Each number is 128 + 32 x the weight over its row's rms, rounded and kept within 0 to 255. Layers, rows and columns count from 0. Numbers have three digits each. The size before them is the row's rms in percent of the matrix's.

# layer 2 MLP down (transposed), 2048x512, rms 0.0354, rows 1894-1948, columns 0-127
105:086108126077123148168125114146101113131215165102058102122082133146190114114145181137098093092105103136086129141050137099164122143210098174125049164164182130075169170092088064124071130169161093086125147110114171107178173134144077103179140096113079144062168149086145124081109099108108106112095127117086108115109135089072134123151078131095160153087115041160135154124160154136100151160079
111:178192081102085149134122143169175119109209077140102142149125117174128147187143176114101092066069100134135192107140090151091215116106105166108090090169135137114213104098139132160164107097119152166150077114138139144109131112109081116150159129143156122093092123150101126113132152107119125153110180193081137124080098119162089166093127136067145197165135182197169126088174070091114111136118
099:150134161091161117098183109107093152108136107145206124113065130126144179152099097128158145124117109149107105102152164110112102181100163082102103129106126125150210089151162177140161086149129104131154174144107118097102125145134135133095140176147169098142143202166131130103113181124064189144104159188065112091165220144078141100150151139088099127062149140103093093113156133115091120098121
109:115143195179045083169117140194137086154109151151129088119129125158120136183162126113123090152089127129125110148073177126096155171105192105112137119102135081132189113146126120117160170094150156132139124138162098127112058088112107139112118095148169076138154162141067088153082118135121125071109117170047140096124112075111135093117117136110225090136095110094164170089132129115138113076156
099:137196086101182178100027167114116180157122134086104112073140112098146109206144139113156071081143116082094140155110085112142126101158142102164079150180153158066148147112122174146136157112126127113171102061080109152160107101180129107128122106106171141134098131146183145106145206129134153083158098125185194133142145114107174124121162150114091133131105064094153141121150130143127085167184
116:129120163143076090122119119072116085142189126169070158174133153120126127132116123112052106151204096179119142118125163114128167121154127102195122147107184118118106182109134122150111095128104126162108108103138084115119120185123191175162145197132146141156206127159108113120170128154166187083073136090137067112080173143097079132162102172113156122107154083113169120183085085119150130085124
101:063091140114208127116117150114174066159109135112174149142141090139111099151125154094058112098156127092160085100177157160163152152098097065089102094117091164174141152147153105142160104155146206173166108129129105179176120134149154197180137129189137102158116116153126090160078141128128118097143145066104114160078128089119142162136132094164114120168118102147168095095135181114047136159124
103:101135092116162115132111056168108082112137127098140138160146141149150080177108200086106104121104113135095134177181171134136102102137118103095092157142160105155102097144153121153131065166038102091027143123120119135176141138129201114167099120127113152062114160133130114107137082099143102102110144126096160082120087145150122108139215155151115131096135140066133135126131071118158133173078
103:114097166087143140172119100158092111169141141137155137150198184132144129174159175090148106098092122110138064184148181132101154137173108165210100178131134172104163107143114134144145133162147079163125129142128178096116081141206077152160151120125192182182123151166168149134091115130168166074169175137112068042104123090145154121077109064126116135116117142148165135113152124120158155145109
109:134227154133151143125071056105193143152183069137130173099165186099111138114153135098063115153151118120172095139133072121111110103133082079076126159127168112088061118169128138171134113083103106161191108105090122160104062146149131121101137157169104185110114111122107120047195092105186128132162146125154111084128144117161113113126198153068164154138140135078180156120139146174139171105102
094:141124106104041155113119130138183102080175117136174141112183135131112125153092130169141155168170144111177101138171162110084168125127110091176102128159104136137132111136091155091171109115133085108121122081127125137150220154134120129195134135103128107136129081130127142066144139090126164106152112136192097124106145138142095129164094164126127187138177111100134109037151112149101105105112
017:146185140077067111150090074078154172112129138158105135179142128075132116182113137153064092084163072156165150160098101165147106095121146107212073109134154150073178161114172157125164134124114159080110095147111155140143126163107140092142117112175151127101159140166150157114136147137148103156093129195072126088107189059100130112144124135126088112120113117066129135092094091158131136071105
106:094139095086157189120128173150181144142096093100119104112117132141116146097094182143142122134163123030102136151137121139141130075091073108143104072137152050191126154080145137163115133126126120115043126135129174131079099127122136142135077075104052136090142119089132089075151133173156114130157120161105107135123082103160139068141206147187127134077111107153143085140157099158133183224157
104:127107129117116124085098091124097105113129105159171100107143168087103111116138180126110091150150078058149082125113143125082115145117149174147098091144050143131129157141070116080148176189113089145185132078135127170180155123092135136082138121096103172122160084130142146115083130129158169110105146095095105138090122113136100164129147128136113142093115091167162142124131124121135063126141
090:127108109146138210175131087067054148118128156137171103135149152071127123132160150100146097115063127070092150136081117084199173195091117126209120138094160109106155171106115134098127131187132150077147095122113148148145145130163062102176080097139121108174094150123163069092102183147112146059107108128110120161065140254099161109122101118114123120140143152134135085137137101105121094159134
103:090087120106147148101114106137129142169132128187153175149154118098116129208146151112145138070103139125163153159047152136136154135094151174157120132121100128095126099160061147107146137139133140140168173139121133110134127138158121156218143138136111079123101147123094132156094049104165100125170117118150187173158150165140163091160100174164179102200167100120161114093093112134182144141087
096:130150061172073123099105127128191131148133102143129130142096133080122099179180148160123165116123148128115136036076150105121141119131166079116137169125123059051130086115135147162166101105145149102101128089122140141162162107098125136180121084119176071109113167128137127169126192149141123100096123166148128134137178155133128122144131155134122179130119098109224149075134143100102162132171
110:190162158142107167117136135121186107133103179105136103101186090097158123151187078152184081084159139097094136099114157165125146164157102165124140103120202151100094180111115139100158130183141146138162114178136085181161169103072089130149147088121108190164175128112096134083121143117098155079166131122118166076104181041122114144109172126077150132144112056130134109065158105111139132097134
105:165159124090124108132135103123123102103113106103095160146122147117098189140109156141087112109157072182138114128094131114105085146117183088103158143137100160114101117143177148119113048101143161106151105138109117179135135109117137192203138076123121152092124104131124127167170113151106155089057127096117128103199133137113177140165141082140108164136128124037104056131188117129149122129116
108:104066092127123146133102123124124116140109094095112137125144177119164068155161124053159121149158168170223130144106180049134118125135070141203127146079070153146141099161133135130135105145106183079085170104102092200153087133083137136135061127224102150115151139095158129135187135179118107207151083133151128168134061142138174133142212172135098135095083148092154113138140156095145168113078
108:152156104171110139089136140156114145103115137128154127058096099061140070147179112088097124114149098047142116142151094170148102088144128195135076151101149106095154084135139136143124097174138087093085164135075123087146165150152135153116148097149085102116156152069080165147192142142170077153076117157131137106156150070086214212140149125125121089158128117080138123070072093109192182172114
055:152098099198156195139152138172136086132121096086188133142156148086136149100153131129118082075090227120103111079113102112133111107111158135058148142153144113132051126139133158163145138137096118112163127120119111143141118132120161119089106108172196104105113169118100123127097158129184153174091083118140096141105132086115119124127199159097143162141132132140130140121114139107133131138149
104:107124107131121141107201121130124098152130131098103136075118145136110106098163086094166085118090131151159086155083121201132149158114103197161064138134112131130162128122133120085147195180136122115156191093048164148121088187098087114125104123130097157123133115158168137148151109162109118100109045119114125192097102137159156101106120082146115096146137128149100071151066159089178060158046
116:136130172102111153112172132123081102134096140097124148088100174126149159133130194116134126186096129078156106101128158201097143072118202134098152150148134122105136162116071139041135085140096089094121114093139121118141135085131121133145113149138117131120111055119100096169139104095073137108100124097105139143191145094165041153135196116085070081128134119089128146109170098176162163149138
100:097102172107087141127124140147131107125185122132163103108117166163173109153156151160083130142183159106140149176146121144097083131159186159056161142109101157152208113117136157089113078169136142122073132145110080127159180087103133118145172099148135089085096132163120132112135096103148097114145129129146191136174077111105125173144143154152138094098124120133113139098187113199134161109160
103:149144183103101092168132106087147119085105143162117124085223111107151141100087118146087161144133148083127154171139182117144183135140081166143186144123164137129118085150120167180085154129112140085180119105156114160112176126152127120155119114103128223113110132081116157105164084113118140136083156122036091140177141185084194155121109177154108111084129053128125028160114044189102093162152
100:138134116105088121168179097172092140144125166110124138165050116133137101207149067119047121136074125100140094076118115128133118142110076158135129169125115105104142119097115118181145194081048101139187146116142150152177089164131119055103105149064122120169146122213082176086117146143133091125136086122156140173077157125149152128138153140107121138094145072163207170131133087205116092125108
099:117160122124168149096125199113128109154159186104120108149149152114108189115162143103160098172146127121125138154064161164126138162097146111118164135075159158147116120078121102086141139132152182155093101063118191099102084110156126102180142137105151082129098142134123151068119167084151076137160092141123115177144095182110137157085136082162096110164143163108095163110102125091066195153158
097:124141114115164133109122190126171108167092068101108119069190154092119174158107182154112140111153080137122122149177155119114086179118141120170107068136100171126164117200106144134156120103160155101141135100086167166130120121106175122111196161188095132139112180142139112181161118113141151134124134184084145187130095111176092170155114177077148114154085113087099137155146119086091142105133
088:128150117147178158191113124087133086084171136179107161152119081127133097118128144106096092211126131136141105115134145116162117176114133145132090086077118167147132159152153127098119073120139155131135118098057085107156085102130125139150083118155102153157105165126148136156169136083113111123115109185129105110058122125106150161154084159110095115086174146106186094160108126135083107161186
085:188103093072159111083130088139089126149108182128127113140125228099134128108107118142118074174152112113180100093153088126154097133100146113115109074100089135101141195146162161070119133111137068148136116084084123141156121129145142072135160123100218136158141101175149133093148093184179139120126131151132109255108143151155121178152097159038134095168132126109109129108114124082113119126187
099:142110162091167183110084104127074143145194072084178125087182155084153151127160152166128169126125088155075125115183107128068146141185154108122115152126130091147076135137130143124091175077114130164115144104181172148127172136113137164177162158193141165084122148152135177116132120184132167070058124053112104146084123158116180132098101100174191099120117084114190140159117120136132065086109
106:160072171109118122160102116139046098134090157166079137102118158079095118113112193184035088116097138113119192169101113103086122138115094142088176141134130124153093121072173166147107184153182121123152132095166132121209137142142129142146120114110128053131104165147100136116165090110130123144100110126100098137168102101193082122074174141105107127173153202119094085053123104147123094124158
105:149119168052100086074068057128089159117097112095112104136085072125136161112105088148119076127106088154103127096138161083108109128111130106119123089119077116120102168102139228151111081155159095116143120129093101165088062149115130076164116094108166171168104127128171154115145085112180060197141090117120138168124164097134167123087161162082086112187099148065087133140151106077113194148150
100:153074101093150100092144143086110070119093101215109113156125082155138139165102106165132109134129092143100123165092172108145079171115144140126159088125152140079133098147159132138139072065115072157145080130136072149126128083162132156124125053189169161138149133138117108111128166132156153179124112133165081084103046168046104162127134173166111135080100131142127116154128153092127135110091
102:097081155096189157090120153177086135118153179092081135139104147051113138145134163136095208091098138136137121115071160187116040140146118124093108145146172144139169125141136133103142163186105148196129134158086149152166074165159112170123169151144075110104119085172105123076064157106128111105196124111126100121109135096100166075186140150115152154126145168117124178122136134159117147132147
103:184028069146103162093147099152137150103131115134122093157114120123123114135209144154094146111094151136092081107125120127143080120143102125092122064141127097128101138150185137106117106134155137087109095120140077098131147112154077126201141141136166130093103110139118119064080144127156194142131062103113096143136203116062102136100062100114119144166142095178091147149103118090095143149130
113:119174157082141137158120138141084116170155129093114107102140150124125080184194105098111152089133096074131183089167141072096164118166114091149165136125082092088084144159111158113130106176134156113144139120121121078157132153171131138121112104111084097110116162105106138092173018071207113109066097167161129133113130076176142137149132126158120137142130138122134124152153115141185107140143
100:104085104136161146123112081178166163200133106119151171095112131181098077111147149125098107142169127063152131115118144127160098193080099093125130174128203095139107114081142104135183145151120154098080090109146135135105145116082142135169165127101061089130109140116143187174091047123117097093113137157055155080141123104172109137112094085051126077123135121114192119116197129121152106110119
087:168148141101120129164102125176196131122137097175172125100080110171086125123094096157109164055127102171113084077105093145079065125160197081127122130093122094138132115067059124118107097116117082170093072127132103134112159109126120100078134152139071088141132101137111139060155162147084059129076087079076149173151142057190115105130123172135174095146146164109137115071096154141147117140116
102:084136143144118212166135105147111138163130151112045106069148077172134093138080154111116073134153072116147072125184109125128126126136094090137108149096120132127056173161139157085129156170088197108088119108208142159129119087110128122161167166119130076109093093124101126176131155144115126129159132144121153129080151139092074141083149148106148093080138138111129153095172089078147071129085
095:140111142144109116117142139121116102123157148165133177128186143123145110195102128160093161116152140100092128176136194166127156131138123109169100107080141168123095176101132117118095100132130115184168129076098084132140212111111143140133118110207167159159128128114089199104103119160112138133165167148136109137110143129092154107122148088105148136146078127144085126126065170111114114118134
102:104113142160062116103062126104071094178120130117151152127213140175127165154103134119095125133126096112110114094197124195154124115146125192142085130123188106075078103136120175127182131160132162076141116103125136125129141148146129110110149154062169158112139156150124145125157136145164112113131165121088108134187199074080153130146140143140107162093130098124143096159107145123123064133156
098:124139105125152176067086136170145098152150153149077182202121114093129127113108105145157168168216105077151091161143157110156102212127073093086096109094134118072123132098143099120162133114107140111150118092107182120124073139130115059146070085136123111124148116111053123138164191142149132137107108176089148141091155112135158103129221114119103179041091176102126185151132167135107108137144
094:144151109131148145141146161091144082098170128112135118173115140119107175195060170130083123133102186080094117085192088166085198143162106124091180150178121090139071174124192117042111143134155081093069132126109131146137110171108100117129135159134116121162156123100209114122117164167071170096149175137129106205120105158121170135121129078135201134116177125091141179176091121110139152156160
089:111079142132152086133134113144143137174163170149103189109147151207102057065163138097138088142129140127164097140116142146126124138160095144140134068119164163145135152125177083117173102123164118116154147104161140164139181107194134141079125126109105121124158151197156092136077156074149181180112078169137110163191133139165157100088148105098164094115133140123126146174101118167140177093150
099:110141170110140159148175153160133093146089137135150115127114140124144143098138118087102188169127160166142097120130144126115120163128128056093122151117174119169092104119165156130106165136140140146125175173114109108107095210096124133118164087106095165126116185104072132128127108187132192076116128150072176148145139174133199110092167141179128130153126163057082217125116113128169125119167
107:183130061112121123156097111074100109123086126080060141146187180156097156190231173078089107146113172105099170128134119165139151133092135142139067149112130135110132153126137104173137157142167090137148141074061145182109105169177116128078092092099061142142129151197121154142148148160157110125163143165101174144126186117144133083146151121061153088155130094110133098171153094142175146116100
096:123164099092169163115088131132156076147135084103087146108130150126130123167082099067110141145160160103141124152185129157153128083140184108136155161128100156167084117129101087097124155127147192122136164118119184138189110119133094091130123136130143184098094104169150188119070168091112107089062157124108175163133088168191143146114095136106118057166121196134076089139169167098136103125159
098:097110098122021150108080134067093143101133132091186106065210104168124143129180076113127144171141120116141138125091139175144115118113136128114138072106158142102090140109096156095141210171164183083153113124136100145147147071130110063134172166140145122135131089088129132125090163106171172135164108151152098109130171085061142143116128182041184101103105085112112187101123146121168120174157
095:103109147107090102129101116129130204126105116136093139121143164031142199173120196123104149104104120114152083171154169168135207162180107133127142071093143120151074183178146139092136108110098111152127156154070112139153151171156175147130150090143097119140103194149139127132175094176129162161191093161099081112102084123175132127124100145061191121200108137123113093138125135097132121109195
104:136148119061162112113128142177125135108180152132137145175131146163157132076139147196187138172174088175087113081069152176149089167113129144120113134141131093095210151112112136087091143135124000160171136168138121106077170071088079126138112166100096191136163122152133159131111152101102156116169161144130168145137217099122127142070147120158126090151134059135121127158133149097143125106181
104:104150089096188176133089078169118130108081170148118101134120166114138124190174173212136151126114087090146137122129096146091162149107142165153168112122141142111111184138089157151149115097160153140154121109144130151142136090093143097154108142098103122136132102122080159120158104075182165056123141149109224082037177079189141097116150129088141103149104046085069112170131120142141146105103
108:148142103092170132164111106098163149101168126137156127129152124082122124126136177101118144180140131065183210103085106137174063155181112087065158099144119079120090181105060136130134159105144109141072088144114147089156101077148124134111094120106152109047116106113160121133121149115107114108118135128133129099134095125177150078126142158143103095116136102196091112096128162070093136152098
110:140099124162114177079165141128140098183139103141128181089096116163113175145127072109131137139180174156087116144105174136105107148090114142156122106051135113051108127132144150149184047101152121076107112136123151154123139119169166160130098123193101146120146186138110117127058125157082149132157120124078137162125093124123127106112142128149143106094103142144146162167179102111138137167103
# layer 2 MLP up, 2048x512, rms 0.0391, rows 1895-1948, columns 0-127
112:115099109086101115128184117116086070063117106156119144129175105133106079109176215159085116153075164095169118141173062124120105124076176136134137116137126100108130065118145107057126102117129134144110123153174146084124122197131100123072181139115072140109095148111107150117109090110100115150103140139133068080090069136148106139144148142140178082150085108147161112107126154152132105112131
094:128072089144086128142138041141085122076153137154177143138115097095118130124131156155108122094159073194117141139130147115171124085149108076146186145115127079164153106145078147137112139092102071160123126132108114145059120110122170128129141151155112138133081087132153119169076136108098128124080149032116144098161149115144159098107115169101138113081118095109151110121140137164167096061094
112:103076151175095121096142179128106142133102171171150127133141091173092101209169204140130065168100139093116116151148168132124157175157110149126162107130113070119135061167141095132092123181135149188099119099152113154116100079097132102172136111164146130098129171114084147103113181126110143064184138157083156120104121166112127150137182132146178130134069116110088095120165125116171126099135
095:079163085125088071120091115124140166109122133091118067149116115109148078143127182126144146195076147110161191112127079171025172118089168172142136174098182133114167111161190042138098084160147149122115072142141106147116131120124079102156110110176150172097121172184090095182139083136101140126110168108129154110168177131125191173121088125151097148107093139163108175160218126141170088202164
112:074108099158132114168156121096128059100172108162161166066178110149127072134145122076086145208142191156124142176120071093115138134059175080126132121063152148133166117122110130157092148122094074179158112147147182129132107150158170134137108176083127161115149085083138099186102191129147145129087158099107164131085065164114122116145152145119147035088196110098132142144110123136064090085117
102:120131087123183142141092139119111151077129123143130123122120068121073125132209117126108158142057100101133220118167110123139185129164161089122117138107138162139163097122126096133068146151119098177151106120198171118085147195086162157145161151094107152156138089149086099151159138096131148132114093072098147070106173119122180136133095110130097118118125102104089119112118119150128092114117
105:167088089129088116128121111188109114140148099103165137099102057089130145122154104150119099091123127169110130086121068110126136076140128140084094148074149143102154073141127136094153114156050135100136139126151134142101119147107137149148119130104108120164091134182153107088130099109097178092120091097126139080146189100151126156126133078145109145104078080092142143066152093111168170097122
098:107142187095156119123145056141172102120119155116195076136106042096072130153159127134153104148120140089115152121118115168116138067102108146101148126137106076161145098070117088138081145123146098125129124177103144137103077170147131123071130156136142131176111111117106126162172116056139112088132160126110144125121132127153176085232167111145158165150110131146183112115143117138136172122174
109:139115091139158130104149162084187182128111122104142119142136135141159125187150176038107044137129148126087128152126109153105098142156096162109106129092069139090115122114126112109094130151186162179108146185146112094139041053145070146084159083183118140084073227105084140087119224099085155123092123140115082157149131157160130140129159123130092129192149143148069094114109092119118147085139
081:147110165095129123151127107123113158071164153177150136171132127069106141153127124106131113098183138098110195157145105079118173113112124126146155144128159081140127075108131120147110150189077144099130065135132123111063121137141155145111194150083096198185094142129077104116132152107160105152108130144120143125113125150118141076143100086108130057087137144086162118149132115105117089049092
033:154120057103112080096130176178084114057115133153174135123149146126092060160130112124116099162119122051120178162100093135072161122128138151126139090108166118119180047134129081110037126072140155156160069185152117108041144130139158106167163160101123131128107149141156059096097156105131154146092153119133112078138091143102159190141107131074117190124159078123131122124160100206131152066103
111:162167146141097042160137125145069064098087109088112117148162151095105078141093139104133143166117133095118155137093086085127116133120165153179133168171164168151078047141138119158108162093133085107132051186194140124119155100114132149162101121113201138074145124135123127138108163177115081186083185096217080103055087173130152132114064118130121162124100152098104072162199156122081122209139
105:100105105142122108117097120195140099127097136080128092116127174137116151166145138113057126106141091121104143144157105109068126145145053143113131122144081093134140147202126109077128165119179195133149130142105151078117129092177168153147103122133165094101105174092143120162148168125113158103131109103097085142119122098079090132173094136118170096077086114143157113144215126132123147181176
097:114122066187086126130155134116135129135198120171136120111157127078103132145090143105108122185085170103123139131178112138136191128136116109061111063133067107115131103114141125127142113078139178114071163131114176141102045114199077132108099137128133065149136166128153139158114130134106141127128167138151132146147094179121144112132159128103171092179114085128147159070143119146186112099153
101:155104139153109111098091170086115106094068074158088151116143154150156074192083129118154111189112172139138143121093148090138108094138100094149137131166149136130077162143124153081085100100120116097118101232127121177146139123159164122195109138137165080123126150142083053105100104100134078109144157114169108161104130112122126159150092118088152144142157098137112101128174097124116120158117
092:143098109156095126126076100136111055098148116185111103151152148159073071194086148093129111129205173123117177155059116215128164110125165097128141121025142136119170130113127095139115146142126088134106070193143100090139129137140197071118131150116133145111148151166117151125090150198108155123121117101133097120126165125120066161107117098170146163083120105120149108155252135140111130114153
110:174127109121131129098088046156187149129164123195133128178166080121087139147133130134173125110092188110124147174106136143135116141155118136145131075138169155111170149157111126088096131115136172106131142136133114169092119150163067115157181144079073090182072175160156103096079136073075123132134070130182139096076078113131164093144141123091111189124108125120123068113111121128136144117162
104:132198122126126096117087082140107105141181114149120117109167103189100132115156140166122138162115148090105121137101112111166188098066158123133090132137174150125126117135112107185142109185126134162094178184137137134101111163117104117103140160166146120115110139147143129138136172140097103121100117088125108095155101083155086111114140156081157142073179135095160182097166117115172143128117
115:137109182122107136151178164154168109057164119138119107123081162180109152156124115062103084171058156123166139121102084113091182110132142153150143096144180131109099148152197030133096138140143162126103138129136123088084151110141135130062125180184137115116172085103180147155117153169050088042100131109108106142157141151105149165129157050069190113136176123153203150128106069149144059108136
106:165180087094125126076144131160128133116115081080145113119145077139166156224156170138160113128139161144144099106124111105077175143161104164078147102078135138167111142098162106111105109122157159154139140154113130119115093172088168201088099089154131125179137134208094116114097187103134175196124117086187149132160159145130191190139113140103100098144118109109123102081155094152134191118159
059:148143114138100045019130131164180117091114090119159078115110101101116129139081175120131129100092154182142110188115140118097119123097190133176140064100118138121118065098136093112089166126140144126162077158130132146093117115200115143169153161077108127103088117173129151181064190131199137098113101153170149129102096097159162122171132055121164148108079141158174068107126044145160101081106
109:137165165111120110126106103152136121114119129122140147192150148129106126120199078110083094095099178138116134167077104160148094117130151174191098152137132120156124144207139104176117146156110151133123096098161132109066077153105098099135099112088123070116166145144160076171118121211102131070098156089134116156118138106133176128111133118143138154136084153165125131131089104116174127137060
116:148128124119131104075081134179094108110123127192138080116082094213107056106095168186108169183116098093133096130110137136115169108170125126117117133093169102124179125110120121168095047140128146095175153140127150130098172180085145101131115164102097098090130108112181152152095106158150138209145112117134072147162131168113110120150135133148077123125109130102121133150174187131113158164141
101:146105128134200099068085142178124150104090137084147127115084107136050114151147184118140158145093164118111102230120171130141094131082147124149120113078103163111078086149177147117110162104170127141113099148103096108125145119197107083068113113160149146146114136110115126151119166110114175186123182098133080094143082114125140162124172132132058148135071140073104131169135091136148143131128
103:133118143148175121178110125172148133101141102115170110120142152090144141111095154102091121139069161125093118206173132112083111099106096096175130121118090181106104114162129104130126134107135176168135110083149124122041126160148177156150156170100144111099152114150118100111140177108146104170120172081099094167123084149142092171138124119076114138122180149137162135146141141120173119109124
099:179154134134153067112133104128136119119132074142139107105092099148102069143071180095092166159088143024098150112090163173135177104117128150127080092120196060163121043123162109097056111152192148115185144155173138143116127107109082125105135166146073140143110131121142143167124147138081136051142126123142156139120134107099138122137162128123145091104125170062154170113140133123131136130088
097:074124176115120100120083140104105138117098017092133130094113105103161130121127136075128133147170141109128107196149093171111103123156142081165214119112128124088144081093162102154089145124115099157094100166171117098101075114120122141140135129127086140157135138105165096164169162111066148093092113134156093126099110103142123118085124105167130079089126147089162132100119177240124178130108
087:128156084160104147112111072114183123074071123141100143112112119154082092180162153092161158138126115142169171155107169156125113096107206124095159083115130194124172104191130083112089098181124175171142164161107118144143119101118142095154131119135105133127069099151152088136094218083117096141163117114182106105164066115119173117119055101081086100117176100162187120123111092202108142066076
089:122165159106125129111137107196163135148143152179125175130173122193148148139138133120179111160100063166127140114108063049143090074150081112116157135134157144112105099142159069154121183150111115130106059183133148143138102104077207131142120150106168137116212091142092114128084222119154148101150114030160146122065167110113196119140165134158088117123121109162135135106231068074101106150099
092:146059081122143109174185139109104101060135142114117105153175136174151089111132112102141168153169115102143178150169154111125129142160112148103127120090131155198067110117134132098123208187130110181141129167136103113138188157124134135126127157113154076129136144110137110140109179126132077180105186041162100158081145140131145164133085086094110169073132098120169147087121098103135133122146
102:103168116157134072107148152165176086193123151130105113067142108101084138168171101127147126135157150123120137129116136107088124132146114107156119151162160164135208033168135077063171104127146163098112154151158161076130119104136118133147107150139117115136131127113160163186108147118107172115108144116155158082125145058125160113172159123168130144134137084142170161115127123187116087070131
110:095092172135095051122156133127149068107110167157164123128142077072125107104138134144052120156161128141093123161152068085145124135184133125113106107050156095121095142103149108119117157154085113155130133141109175087126055121120190173091167127146132094109107147142143110157114148109153095118091149140157078071134107147136181164151152123166173094152107165111102125094193152181139162137126
108:176130132208145083155130181146045149125139108125177124144168131184145105150101108166164141150118136113068106150220142145133158154089131115171125111137129152136121122107090072148127125104126144194129112171128150095156082053077140170152186122139177177148099105147125139112101090139156168108104101115160112105154151156155129145113158106180141126087137074098131165107165074144148171080144
104:140188121122091114111098109118076084129089083108114153122135122091109141161121151117148144132100176049111156146094094097133139055085120141106105157133122102113122146097126119141114143076141114114145092126179165110154104136142094162115146118146208115135142051165141185119095125081066109132093108126176109091182112115153105094140118127129128140158095167064112104075147084113200175209131
098:178145104117148076094099125110129163120098067117135165146059159190035110112067147128092136149141136133144141107087150139116102141127083128123152119062132101125094144130106091077169057170096130100201154150132118150134199102064106146106117124123085132116103085190170107102140144072091156126163120127176079100113096122078105102166104114127104112166134137087142126057165182120134112118118
092:124164130068135120112085078137133136115123135140106096174061151071155131142131120123054155125051111115145107114149089112120094115177153124119150153091141147107127119160193140117142032157155152192156064178126095119099106100173155151162087114078115173129147148140070118161147156120152096146130108112108073099063174114100168159162099146129128160059171099132190135146215110131115125132187
112:159129128149150120093155137132094181153118122092157172098117151153064123167161162101153136129112144045149090087107133114087102091080121111093128153077074138060106088156105123101139103101095165153087083177141106126134165142182146120145144129172179103156145117146049110176134130071149090111128185117135097136101115115128186127200106107133084170091121148122141075121158125123175108144154
095:116125100172135137148138133139107120147099113110110149168091164149102080202152191089144073143107170140095194140118109053125140137085167162123191132113164087070136114128131128081146120132127125116078105121167130073124094061125107120170093071155104136084155136119113081090084134125155093146164137127127124099092119156130107173146098145131111121135123144143151042109155079129078095142147
084:121215175110160093182120166154175085082175131105110214154156144074113100142147177162097115137081174116146107143034143182143173163141122100167139207076166186123166033102105105102086140100104080162130111184125135154139111110131120145118151125201130138159198129101127115194139169103103121133130063087143113107162096117140156132131133131115166083128113088068194134096139112199111164135090
103:074147105165120114177068104145127144122176156160138061134116135127174096158142060131143122115102182130210124156145180185125159147163113152096140143102080119169171132123149141091114142166088161180108174126123113146102125074101119140148093130126130129153092133150134106124095101160075150091111127112180101134188163103106116155120053051150157110134146152111154161096139151152167106157199
093:158122174119100149135107095157175137084117137115133134109115171101124158129110135148142153063145142072081157142154129072091131126175125151131142170123122176174142104141148156075082132179154160135159147125129080115093100162179174091142143117072093118174121121116188086102121099157166125150148122096113102100133118143118119119110068117139138149108108148139116185158092143160131085108119
098:081107124100173098125072155165160117127075171110113118208130054116147114128167142104056142147182134171156174144101112175102097103105114103090160145048148141025135140179142124136128096171095104135136142128191102096079067093174173097116112150111099175105087189108166147159198121147081153115093125087139113119139104112159120120109112135116115109115116104121173102142176133128123127102186
093:134125081119108118172121144147135091100148145108127133151178059137105125147144076135133126127138169109108120102093079144126140204150122090176172123059159133090164063104203095074091150148142126166152084103145129148113101165164156108145135151176120136159161145127077105173122142121096124103138120117146137137117158080180156119159146124132125180131102133149074143117157139133151148090155
098:138170134168135069178095166100177067108073110176146122095174055054132136115151131150148113099129154078081179130086166171060151113158099163120095134138096093138146091143117125185101177117141101091106098124144087141142157121105060080095140129100157123087095139134153101169063100136057141121177177114193145117137159111105179165104122109076180154166095175148102152104132134131157103167122
091:136114103167089112122072136092055129112126127092170125146144140097129137142140137090116069191157150153134183130116097132133125169150158146127116108122149124152092094122173037133097150149125125180087112103216170162119148137158124143153131101163110120115125173156146125164114160125108174134108119118161192096120110110111161187106148106111165120094159138094143131126109154189143106061131
101:154131142090214135150121120129097075060136162087166121169145093109089130188111123125172174110114100035142127148150136168101164174095088099146184104087116059144098155089095108062090102145107146182115122146109074076115134142092105138136110149118095173114131081147126142131116105087072107101110105127113098112148185126138177143178125116165147173117086122095181120059144117127175112127184
097:179075167180141136136050097132153169077095125094131076143081145113054137144102132110108138165159117082128165153148170138125170088105203125102123119124123100121121136146173118134060182179123167124149139142171174175078147152165161083113145158132088152112110139128132088140152144185151096092122153102136106139144070181106180135135059097124130063137136116092171098161202129204139151128164
087:098132159175086114123126151120099136132102082100153151042127172116167105100085125083171154139135112165126131125171096125148091096183161108153116077071095156137111159131135009170110103044118081152096109150132104078105062123142145115156099148115125149119105165086135110224136166105124198116116155110112101118094131079119096118111108085156136068135135106083094171141132166136135107142112
107:180077122117096114095133151128131107137125136139178134140139132126151157115131138205114136149145159108094156132125165181091140174077118175134144078129097194111090150124157110126116143094073113122106091159160160136095119125199159157155132113089173156191097108155155149147113141082104178060148133117251154081076164095157176182154142146148123108176041125099100152132099119165135126116124
099:138153075161139119102132044137114121131096098116175100098130153118152144177119104128135142159120201104102141147100124183073167159148115112117165122122122152093092152155133143101046130071109192156146157169096118123139138165131145163091139122126140057165098146176111075172129119123146108134161154099165081128117172099175145175204113073119119078141132155135128110136166139213098162128158
103:130117106143088073125174112122115093125177148160165095200121051113095107107089119169129153118154079099129157131079090104076167068117085105128080156163227124095203127149156125126117163093137115093097085170137138168114177100122128137148163160167108106127098125146189151201130152148135113146073115132173166087119104149146135111118122166143117057129112074120123154118160170152155118154088
098:148159127090165134078061153188178132134069139106123132172156101147078153180143160175155153164146089107162203117103100167134170143066197128121106054118117161092134129159145123180109129087083086170062109102123154107113101092177141098124179143143098125070114153171106090119125143151118136084141099094102139105142141099133114124115122097078119140083132083128138138047133133197172136116110
099:154149163118108131075124108162049129072131122111088131100106159098165156131169119162125134131185084123079138159127126126141153178131104094126110133114124119145172138158127134122117153142068102121116185152087137114028084123057152132104164153123156121168121138094128073125108138103099130092121143132203131119139140151090111183138179102088091157123113097139094160125129164172125070116127
111:104114158217139127086133104138167157156103119104168170111067172129083171166128135147094158130132101134119150091145101114136175135098152111145170040109104134074071062163129135110115141110094138155115092092129077100062122115140132082188182131090115108112104153157096085163172148125115158116163111102103193138117158135118198146139119101123115157113159084143187062138091165192127084136064